config.yaml
d_model: 160
n_head: 2
d_mlp: 640
vocab_size: 8192
activation: "quick_gelu"
norm: "rmsnorm"
norm_place: "pre"
norm_eps: 1e-05
positions: "rope"
schedule: "wsd"
train_tokens: 122100000
steps: 7372
Each number is 128 + 24 x the weight over its row's rms, rounded and kept within 0 to 255. Layers, rows and columns count from 0. The size above them is the row's rms in percent of the matrix's.

# layer 3 attention key, 64x160, rms 0.103, rows 0-63, columns 128-159
size [106 114  93 110 100 108 108  97  93 140 100 108 113 117 123  81 131  82 121 116  89  90  94  70 124  85  92  84 153 104 100  89  83 116  96  80  87 104 130 104 103  77  74 128  59 115  93  96 118  84  97  75  81  82  89 104  90  84  76  74  66  87 105  97]
[[124 104 131 110 155 105 119 122 106 135 153 128 158  99 114 149 134 155 140 150 118 136 163  82  99 120 122 116 137 125 164 120]
 [122 154 158 125 116 104 121  99 127 104 160 125 146 207 113 101  98 113 155 138 157 133 134 134  90 131 130  90  75 141 172 149]
 [168 110 114  94 128 129 125 141 110  96 130 122 163 137 124 130 125 174 167 137 149 153 133 129 131 130 135  95 103 115 147 118]
 [142 131 114 129 112 161 157 134 142  90 120 138 149 129 148 153 177 128 143 105 184 177 127 136 149 119 122 141 129 122 113 107]
 [112 113  70 120 114 114 135 142 141  96 127 148 137 117 131 148 145 137 145 121  93 161 159 127  91 107 125 118 108 131 150 124]
 [124 138 112 140 150 154 141 127 121 137  99 140 112 148 124 101 129 123 122 103 139 115  99 145 136 151 109 147 153 152 124 113]
 [134 156 178 122 136  91 134 116 127 146 116 148  80 122 117 112 121 115 122 147 135 128 124 125 130 146 125 104 119 132 143 130]
 [145 128 116 116  93 128 123 154 129  66 133 154 144  97 104 138 135 161 146 132  87 152 149 114 113 141  88 100 132 172 140 129]
 [113 128  84 119 127 163 137 112 154 143 107 156 103  96 154 108 127  89  76 123 104 113 112 133 117 143 118 166 125 138  93 126]
 [ 91 141 111 105 160 136 168 175 150 144  96 160 101 106 173 126 177 130 114 131 115 120 107 136 169 153 105 149 158 121 135 107]
 [ 98 121 132 102 163 144 154 152 123 191 106 133 128  94 135 124 135 110 108 148  89  87 123 108 123 142 126 166 161 111 116 111]
 [141 118 152 121 140 130 111 124  90 155 144  92 147 107  87 110 112 137 166 173 112 103 154 134  97 125 174 121 102 110 153 136]
 [163 143 115 159  95 134 121  91 135 100 136  73 126 130 105 132  91 129 162 131 149 146 147 139  81 115 173  90 108 125 135 146]
 [131  91  99 139 154 133 130 178 126 115 107 151 112 120 138 123 144 116 135 121 105 101 128 128 186 131  79 135 152 146 144 114]
 [131 103 118 144 135 165 114 148 135 101  86 150 156 151 103 136 142 143 154 105 160 147 128 167 150 124  89 112 154 136 140  99]
 [112 136 124 112 157 144 136 132 134 154 103 143 125 113 132 141 133 115  94 112 128 105 107 111 152 170 121 144 152 132 124 145]
 [135 135 126 148 152 156 151 143 136 122  91 141 136 136 137 124 164 123 132 109 167 153  96 153 193 127 111 159 166 136 103  93]
 [148 122 116 147 149 156 126 153 148 117 122 162 101 146 161 138 128 139 151 141 117 146 139 106 164 171 109 111 164 164 105 109]
 [ 85 156 131 123 150 129 186 170 165 146 112 138  82 116 156 146 163 109  99 123 137 126  97 138 148 137 169 162 161 114  97 112]
 [149  92 145 130 146 125 102 100 112 124 149  74 127 121 109 141  93 122 129 146 135 103 129 110 115 139 126 132 122 156 112 110]
 [110 144 162  98 148 121 149  99 133 131 145 145 119 110 152 134 170 122 125 117 167 144 118 131 184 149 120 133 144 119 113 110]
 [147 145 175 133 154 108 112 121 121 167 147 134 149 112 124 136 104 115 132 134 131 144 138 112  82 127 153 140  73 150 133 138]
 [138 138 124 149 134 106 139 121 138 110 122 156 118 141 155 132 143 115 121  79 159 130 108 147 189 134 111 136 175 160 111 102]
 [134 179 149 156 131 120 123 150 147 138 124 130  83 118 166 119 101 134  85 152 110 128 134 116 106 159 109  78 119 168  83 146]
 [101 136 118 136 167 157 169 142 166 105 102 132 132 121 143 136 167 134 119 111 136 127 107 158 160 147 107 114 168 121  95 148]
 [132 117 113 114 144 154 158 115 111 162 142 102  92 120 143 164 142  91 114 144  95  69 121 112 136 117 156 171 115 102 108 110]
 [152 119 153 126 127 108 111 124  96 133 140 117 126 116  85 115 111 135 151 135 126 122 144 115  74 106 154 109  79 122 134 143]
 [137 134 128 112 127 123 131 117  92 114 161 133 147 120 152 131 132 148 132 145 198 117 115 135 141 122 107 136 103 131 158  83]
 [155 171 140 121  99  84 109 102 108 112 167 129 135 131 107 133  91 129 137 118 124 143 157 111  62  80 142  91  89 131 146 158]
 [ 95 122 120 129 119 142 170 120 119  99 104 145 118 130 121 115 142 150 179 129 130 166 167 149 156 103 145 110 148 110 144  94]
 [141  80 124 143 101 141  96 135  88 145 129  91 148 100 108  95 105 134 132 130 105 131 156  82 106 101 129  97  93 109 153 121]
 [141 137 122 150 162 186  95 134 114 119  94 152 188 118 119 113 166 119 132 113 154 107  96 116 174 149 132 151 150 135 134 142]
 [161 130 140 103 137 134 119  94  78 128  98 127 146 102 112 136 119 142 119 148 148 140 187 124 126 163 123  87 138 154 143 130]
 [ 78 154 103 106 101 154 156 151 164 138 101 140 101 144 127 130 155 118 120 139  85 104 135 138 122 129 153 144 147  99  82 113]
 [122 172 143 109 162 102 129 165 138 149 111 133 121 148 158 111 140 125 137 120 145 140 132 113 146 100 125 111 152 107 101  98]
 [138 169 170 166 154 105 108 154 122 126 130 151 145 150 135 156 114 160 126 134 133 135 120 140 133 140 116  97 191 168 119 159]
 [136 140 118 154 122 107 138 138 131 105 138 114 112 132 119 145  78 148 133 145  92 127 161 101  94 131 158  93 137 145 123 134]
 [163  69 117 125  95 126  91 102  86 102 154  96 165 103 123 150 121 173 155 124 165 142 122 123 118 113 116 105 116 137 163 135]
 [126 111 109 122 151 134 149 157 162 141 127 157 115 123 141 142 139 107  90 112 113 121 108 123 153 137 107 161 159 106 111 131]
 [126 143 158 124 130 133 113 143 134 155 120 157 155 114 149 176 190 136 147 106 150 170 115 139 157  92  96 141 147 148 139 116]
 [ 90  90 104 129 141 133 161 148 118 174  98 120 110 105 111 109  95 126 113 172  73 100 149 103  98 133 147 146 119 105 126 118]
 [ 61 122 119 150 183  93 132 165 132 134 131 125 112 148 168 139 150 147 108 105 104 140  91 122 174 102 121 191 118 126 121 128]
 [ 95 138 147 124 158  96 114 142 139 136 135 116 101 157 103 105  93 132 126 134  98  91 132 137 128 143 132 149 133 103  96 149]
 [ 99 149  91 147 137 145 171 139 197 117 131 138 100 161 151 152 149 114  91 103 123 122 111 143 134 139 140 163 175 123  79 104]
 [160 143 133 129 113  85 101 118 127 104 126 143 164 129 128 128 140 174 149 143 156 154 152  99  94  98 107  51 169 140 158 125]
 [109 105  82 115 142 154 170 123 138 154  88 100  96  97 157 145 107 116 127 171  82 124 169  97 112 155 135 123 138 110 112 117]
 [120 128 140 127 105  93 126 129 105 112 141 146 145 122 109  87 115 129 150 105 141 134 125 142 127 122  91 130 112 141 179 152]
 [153 176 153 142 168 152 131 130 159 106 156 124 117 159 157 155 140 109 126 133 143 118 106 121 153 134 191 143 146 133  73 140]
 [105 158 113 116 132  84 151 142 118 158 143 137 124 150 144 132 119 114  84 124  99 137 147 125  98  99 153 129  99  72 149 129]
 [126 118  92  93  61 128 117 105  94 114 127  95 136 113 126 151 100 119 100 108 101 132 109 112 118 113 146 138 109 133 151 148]
 [105 149 132 124 118 124 132 159 120 143 133 107 126  91 123 105 118 132 105 154 159 107 139  70 120 178 186 120 125 106 139 124]
 [144 121 140 134 110 137 109 155 164  89 129 108 134 135 101 101 146 146 140 104 136 134 106 141 197 125 175 178 138 147 109 142]
 [ 90 113  99  86 152 146 125 117 118 163  77 123 119  92 110 119 131 112 115 163 111 105 170 110  94 161  94  96 127  87 125 127]
 [124  84 118 117  87 183 161 110 106 130 104  85 151 106 162 106 141  84 160 143 115 148 129 102 147 157 143 125 109 129 141 114]
 [101 117 127  76 150  97 141 111 117 152  88 123 118 146 107 121 134 116 123 157 112 121 145 164 118 118 100 124 136 108 153  91]
 [157 100 112 116  64 123 139 116 128  95 153 126 138 163 133 141 130 138 144 101 140 175 140 133 108 102 155 158 134 158 139 114]
 [151 124 128 173 101 110 100 103 113 108 132 139 122 148 102 129 102 130 151  90 116 131 121 138  87 127 100 121 144 162 124 128]
 [132 138 156 155 154 149  79 127 148 111 134 122 123 162 141 139 137 121 154 119 130 102 112 139 178 104 114 146 169 129 101 147]
 [129 151 132 135  93 126  83 142 122 135 144 124 117 134 125 165 121 129  73  88 126 149 117 111 184  79 137 166 140 104 143 130]
 [108 142 122 119 155 143 142 127 126 155  99 144 144  82 129 112 109 104 163 153 132  63 148 115  86 177 106  92 116 125 133 121]
 [177  86 116 133  94 139 118 147  98 125 149 138 159 134 134 120 132 105 136 112 129 167  99 117 119 117 153 113 123 141 149 148]
 [111 103  82 100  76  91 125 147 117 109 137 134 132 118 130 139 143 130 150 146 144 134 170 117 130 126 111 125 106 131 169 120]
 [104  89 125 134 131 145 125 114 100 118  91 140 135  88 124 114 163 156 153 135 148 130 156 126 188 132 102 135 177 138 151 112]
 [119 155 136 148 157 163  99 144 151 109  96 117 137 172 182 151 123 122 107 155 110 117 106 130 143 140 125 145 147 135 102 163]]